From a checkpoint of a small transformer trained on Wikipedia: width 256, vocabulary 3030.
Each number is 50 + 12 x the weight over its row's rms, rounded and kept within 0 to 99. Layers, rows and columns count from 0. The size before them is the row's rms in percent of the matrix's.

# layer 5 attention query, 256x256, rms 0.0786, rows 11-15,43-47,75-79,106-111,138-143,170-175,202-207,234-239, columns 0-63
126:42 39 51 43 41 58 52 57 59 54 22 56 52 73 38 32 52 52 43 32 22 58 53 48 50 49 34 57 48 67 32 43 44 39 43 52 68 49 22 53 63 52 45 59 62 43 30 58 48 34 45 41 41 74 50 44 34 62 43 58 70 33 52 67
085:75 26 58 58 50 68 64 71 53 34 39 46 52 49 46 53 46 48 43 33 66 50 42 48 49 41 44 47 50 43 67 53 59 49 59 48 39 36 52 64 52 56 45 52 71 49 52 54 27 28 48 57 48 59 49 51 50 57 39 72 52 58 41 44
128:63 47 41 55 56 82 58 50 52 53 29 70 51 32 43 55 51 34 63 46 54 53 55 31 54 37 53 55 46 46 56 53 54 48 14 36 44 43 34 46 54 46 60 66 49 41 52 49 68 26 45 40 70 26 39 58 64 70 59 60 78 52 74 45
091:32 49 48 53 52 42 52 37 49 56 50 61 56 45 56 61 43 61 57 43 17 48 29 45 54 42 56 58 64 60 71 45 60 55 56 53 57 59 60 39 72 31 61 41 47 57 67 48 41 61 57 38 40 37 37 50 61 51 52 37 50 49 64 44
081:60 33 58 50 48 47 38 43 43 47 52 46 45 35 48 56 61 48 58 38 44 83 55 40 44 50 78 54 38 16 51 55 51 58 33 30 50 57 39 51 43 52 61 58 26 35 48 46 77 39 71 43 54 43 46 62 61 48 53 47 52 53 49 48
096:39 61 34 35 20 58 43 43 56 44 46 54 43 56 57 61 51 36 47 54 67 36 53 57 60 47 47 41 54 55 46 65 47 51 26 52 65 52 43 49 63 45 55 66 44 30 46 44 89 32 51 54 50 29 42 51 58 60 52 55 64 46 57 51
079:52 34 56 58 47 72 45 50 35 54 35 58 67 52 39 30 32 50 53 40 43 49 49 19 51 44 42 55 43 50 60 40 51 33 48 47 53 33 38 58 46 51 37 51 44 51 56 70 43 54 45 55 45 67 25 53 30 64 19 68 47 28 34 69
139:56 50 60 34 49 63 58 61 53 60 45 56 69 55 41 26 55 36 38 34 36 56 42 57 56 42 45 63 62 64 44 46 39 26 35 56 66 47 47 63 63 52 34 72 80 42 41 53 46 35 49 61 52 47 37 54 35 67 46 58 70 37 45 79
082:47 69 46 37 51 59 54 47 46 70 73 47 61 63 66 23 71 61 58 49 46 51 38 66 66 58 66 62 64 39 50 52 48 43 63 61 50 41 39 81 63 43 45 43 67 31 58 59 56 36 44 71 55 54 44 51 35 40 47 60 29 50 48 46
092:51 43 35 76 51 44 39 35 38 42 83 61 21 44 51 76 33 50 56 59 55 60 52 29 29 51 43 51 41 36 57 49 52 66 59 38 22 43 56 42 52 53 63 37 35 54 62 55 55 50 59 52 62 24 58 39 59 60 56 43 37 47 47 22
118:63 40 53 47 27 78 52 58 66 36 26 66 59 42 37 51 47 32 61 34 37 47 48 32 54 52 57 50 43 57 43 51 47 49 34 47 47 44 48 47 48 46 50 69 61 45 44 44 61 17 47 48 56 36 33 37 63 66 50 63 78 38 51 52
078:54 31 40 56 49 58 61 67 55 37 28 61 45 58 46 37 51 37 45 42 46 66 63 42 50 45 58 42 53 50 31 54 63 41 42 61 50 36 34 56 67 30 62 62 51 44 38 40 52 30 40 43 41 47 36 47 38 59 37 71 62 56 58 59
150:50 37 45 34 42 74 69 54 57 47 30 54 59 56 50 39 53 34 48 45 36 48 53 43 62 42 59 62 57 61 44 51 51 26 30 48 62 40 35 60 62 46 35 71 74 42 45 61 54 35 45 44 41 48 35 47 45 63 42 71 78 37 41 53
078:64 64 53 35 77 41 55 54 41 75 61 57 49 56 60 48 59 59 51 48 40 40 45 28 71 69 43 60 70 58 40 46 42 63 69 70 43 68 53 40 71 40 31 55 51 58 41 29 35 70 49 55 68 47 54 69 41 35 52 44 38 58 39 31
088:52 40 44 59 40 50 47 40 60 29 71 67 22 34 70 61 30 38 48 52 42 63 56 51 44 64 36 41 56 38 50 61 61 62 43 62 35 49 54 43 48 72 63 76 36 60 54 34 55 49 41 41 50 37 63 24 51 54 32 40 58 71 50 30
079:67 45 46 39 32 47 70 44 40 47 49 56 60 51 53 55 43 26 61 38 44 59 64 56 42 43 59 55 51 47 57 42 50 40 56 51 30 41 67 49 68 71 46 43 37 40 66 44 47 47 56 36 42 57 41 32 37 58 42 64 54 31 44 77
108:48 59 55 46 49 73 39 55 50 46 34 66 59 47 37 35 48 37 41 32 24 44 45 45 39 40 48 51 48 53 41 61 49 43 27 41 50 35 42 66 60 40 38 76 61 48 42 35 58 18 36 47 63 54 26 47 51 66 45 52 75 43 62 59
094:59 32 60 45 37 60 65 67 45 22 25 59 54 39 53 42 58 45 61 53 63 47 62 37 39 46 50 63 44 57 54 39 46 56 44 70 63 48 53 53 44 57 44 48 56 30 44 51 50 31 59 43 43 44 46 53 44 41 76 50 59 61 43 53
141:44 33 44 34 49 69 54 52 58 45 30 63 67 71 39 45 44 41 38 48 37 32 55 55 58 46 43 57 52 57 48 59 42 31 34 59 73 48 46 57 68 54 39 68 69 38 40 63 65 30 39 56 41 53 42 46 45 61 40 66 79 41 44 56
091:55 41 81 45 62 57 50 55 48 61 53 39 61 60 52 55 58 48 55 33 38 43 39 40 83 38 46 58 49 50 69 54 34 39 47 58 46 62 45 64 51 60 37 52 36 41 51 73 33 70 49 82 44 46 54 53 49 44 57 57 42 45 43 53
077:33 61 28 75 39 42 44 48 20 42 43 79 51 35 64 59 33 56 46 49 63 42 46 34 42 58 51 24 41 36 35 59 61 72 37 77 37 51 18 55 37 43 64 58 52 60 37 47 69 53 46 53 27 39 38 45 47 36 47 53 54 61 32 38
090:59 30 40 41 28 33 59 39 44 30 50 45 51 57 53 36 52 41 48 74 49 58 47 55 38 60 33 55 35 41 40 42 54 32 67 60 53 50 47 63 72 53 54 43 58 46 36 50 41 40 35 58 43 46 42 33 65 49 28 61 49 44 38 58
106:58 37 36 55 47 66 41 55 49 33 31 68 50 42 50 42 40 37 40 44 44 59 61 54 34 31 47 46 66 43 32 50 45 47 38 55 55 48 48 51 64 57 59 57 58 39 74 54 54 23 17 51 75 49 33 36 56 55 43 56 72 48 47 50
085:46 40 30 40 51 50 44 63 30 42 12 58 54 48 51 47 41 20 30 68 14 43 40 49 51 63 34 40 28 49 20 58 34 39 50 57 34 51 54 35 52 63 52 54 42 48 56 52 81 35 53 44 31 58 64 47 37 49 30 53 71 43 49 63
134:53 37 56 32 39 70 56 62 52 47 36 54 68 58 48 54 42 43 43 44 40 32 56 51 56 51 45 56 48 64 57 58 44 36 40 60 68 63 51 51 69 46 41 70 80 44 48 55 41 43 51 49 39 39 50 49 37 76 51 55 71 47 60 55
092:57 62 72 60 54 63 42 24 33 54 47 48 54 37 54 53 37 49 46 40 52 73 40 29 43 58 47 36 57 30 41 39 45 67 37 66 42 46 12 42 41 47 49 38 40 42 50 46 42 50 37 65 37 47 40 74 42 21 60 44 49 61 56 46
081:36 39 63 40 45 20 56 61 63 50 46 72 56 32 40 53 46 48 54 26 47 70 54 51 46 37 62 47 45 51 60 64 40 80 53 60 44 53 44 44 56 61 38 62 51 74 67 38 55 54 49 51 68 50 65 34 43 54 49 39 68 46 44 69
091:59 20 61 57 44 40 75 60 39 23 39 58 52 39 58 44 32 38 42 67 50 45 48 29 24 53 71 28 31 35 48 56 45 51 57 45 31 43 33 51 57 34 38 51 53 47 27 34 39 54 41 44 46 55 42 41 47 54 35 58 55 50 54 44
122:59 25 52 44 41 76 33 52 57 44 19 60 50 53 46 47 51 40 48 46 47 46 49 43 55 48 47 57 60 46 39 57 55 36 27 51 58 49 27 59 57 45 58 74 64 38 41 53 64 15 40 45 46 44 34 40 57 68 41 75 83 52 52 54
079:55 27 28 35 52 62 55 53 48 43 23 63 62 37 51 43 48 28 51 43 47 65 68 49 54 52 62 55 44 54 58 47 59 54 45 29 59 51 35 51 36 51 54 46 50 63 39 53 54 36 41 55 49 27 43 41 58 63 37 65 68 56 51 50
151:54 42 56 42 53 84 70 57 61 42 38 61 55 49 37 37 54 32 43 43 40 41 52 45 49 43 48 71 62 50 43 50 56 37 23 48 64 50 48 64 56 42 47 61 67 35 46 46 59 19 51 41 46 42 40 51 52 68 43 72 76 40 65 55
075:50 55 79 53 60 44 60 44 34 72 76 44 41 59 51 44 56 46 37 41 50 32 41 54 74 45 44 46 68 58 50 61 57 59 47 70 66 70 40 60 56 58 39 45 59 45 58 49 35 60 40 54 19 56 56 61 36 61 46 37 25 82 31 42
073:47 44 36 52 39 24 49 51 41 41 55 65 54 50 58 46 50 37 42 40 37 44 61 62 42 47 56 45 27 42 52 46 45 36 48 30 45 41 69 44 44 59 56 46 58 48 56 30 62 46 40 32 35 58 35 47 46 63 68 53 44 50 31 28
089:38 13 55 48 42 41 33 35 55 53 44 65 74 55 59 58 34 60 61 52 50 56 60 44 36 41 72 32 39 55 53 39 59 48 49 40 60 27 57 48 45 64 39 63 47 52 59 43 68 57 56 46 46 44 53 34 45 62 46 63 61 54 42 59
115:47 46 38 43 45 69 53 58 46 46 45 64 64 48 42 23 37 50 46 26 44 40 64 60 54 45 44 69 50 56 52 34 47 40 48 53 57 42 46 65 78 33 40 79 58 44 51 40 57 17 38 50 52 39 27 54 59 65 38 70 65 45 46 68
097:37 42 58 66 44 57 25 61 37 19 36 56 46 32 49 55 61 60 52 49 32 53 52 30 55 75 58 55 44 42 48 53 30 57 30 62 44 51 36 39 40 57 55 62 40 48 42 24 69 34 51 52 71 29 44 56 52 61 67 62 69 58 65 43
126:54 32 50 39 46 71 60 59 54 51 31 53 66 41 29 44 53 33 52 46 33 33 48 47 52 51 49 66 59 49 53 68 61 44 34 42 75 61 44 52 44 52 51 82 61 50 43 48 60 30 49 51 61 35 51 51 39 63 36 59 79 36 63 66
095:49 45 55 45 54 52 47 46 39 64 52 38 49 66 46 38 28 48 41 53 66 48 50 38 69 53 19 47 77 53 27 62 63 63 57 42 53 74 29 58 53 66 39 47 35 56 31 61 39 65 52 65 35 23 41 46 40 58 60 49 34 51 48 41
092:57 35 75 52 40 71 55 51 40 41 41 63 41 26 51 56 37 40 56 36 69 51 57 35 44 54 29 46 60 29 75 27 73 66 62 42 51 51 41 39 33 53 49 38 33 40 63 58 74 41 58 65 51 51 48 44 55 37 62 38 55 60 17 58
093:44 42 56 50 51 45 46 40 47 48 51 76 56 52 52 21 41 56 41 37 72 62 55 42 43 32 53 38 62 38 63 47 58 44 60 65 45 57 31 69 55 61 62 53 49 36 43 70 49 54 38 40 54 62 40 41 37 67 65 78 30 63 40 43
123:64 59 46 64 48 60 54 27 50 37 52 70 29 23 40 66 43 30 45 60 46 53 52 34 37 53 54 62 48 19 44 52 65 43 43 38 41 60 42 50 50 36 73 46 55 72 53 53 66 30 26 50 61 28 53 30 61 65 39 51 62 41 52 52
086:47 42 59 39 66 62 77 86 49 51 52 45 64 62 44 24 72 21 47 58 35 62 31 49 46 57 27 47 57 51 63 34 65 50 39 59 52 58 38 43 58 57 53 61 56 51 49 40 44 38 75 42 59 49 52 44 42 49 28 54 52 64 63 47
104:59 54 21 33 34 50 60 48 64 55 23 64 32 50 49 52 40 23 49 36 62 47 55 59 68 54 24 46 54 58 46 39 44 52 47 54 63 40 41 54 57 41 68 76 41 28 63 58 57 51 30 51 49 65 42 54 49 63 51 55 48 41 42 58
092:29 59 51 50 61 42 61 43 49 73 55 51 27 50 40 37 30 51 29 44 58 52 44 35 42 47 48 55 56 64 32 36 58 55 56 61 55 55 48 55 74 36 42 44 65 48 55 60 57 53 68 64 35 75 46 58 45 49 28 30 47 45 54 62
103:51 42 53 53 26 46 51 53 50 40 40 58 46 45 67 52 39 32 59 58 75 53 55 62 50 41 57 32 46 64 47 49 66 54 49 38 39 18 71 43 52 47 69 59 44 55 91 63 57 61 41 42 46 14 58 36 72 70 54 57 44 66 64 51
# layer 5 attention key, 32x256, rms 0.0551, rows 10-15, columns 0-63
094:52 48 64 40 60 81 58 53 55 50 57 60 73 47 42 25 53 35 67 49 42 47 56 49 62 45 48 67 63 42 43 57 59 26 43 55 62 48 40 62 61 45 51 66 48 19 49 56 63 20 47 45 48 57 64 41 54 73 45 55 64 58 46 45
106:58 71 69 56 61 76 39 49 56 64 55 59 39 41 25 53 44 54 57 33 36 23 60 52 51 35 42 53 52 66 52 38 42 48 47 45 47 44 51 63 57 45 43 56 53 37 47 57 46 29 41 44 55 31 64 54 43 62 57 34 55 48 44 47
091:47 51 62 37 59 53 62 67 60 49 49 51 58 61 43 47 60 41 48 41 17 30 48 62 43 53 51 52 49 48 36 48 34 38 43 62 54 56 45 49 49 50 70 60 47 20 38 35 49 16 71 48 42 41 40 44 41 59 52 46 54 51 52 34
119:49 59 46 35 64 65 51 50 52 70 46 51 49 53 27 40 43 53 47 45 52 17 48 55 85 55 27 42 47 56 42 63 49 48 45 51 60 47 56 41 56 46 55 73 68 52 52 56 53 52 27 48 60 41 62 61 38 54 44 50 65 58 63 51
086:52 52 32 50 78 52 59 51 69 49 53 46 67 61 40 22 68 43 53 55 50 36 62 44 57 50 55 58 74 46 64 47 63 51 60 68 46 36 42 47 43 60 56 58 42 41 43 43 40 71 29 65 39 50 47 47 59 37 55 65 30 25 55 54
080:59 58 55 42 27 53 53 37 38 29 40 54 35 50 57 66 34 45 71 42 57 52 47 22 40 52 47 33 44 48 48 61 50 56 54 50 54 52 58 57 33 39 55 55 60 53 35 68 48 46 37 59 64 64 34 23 47 35 62 57 74 40 50 56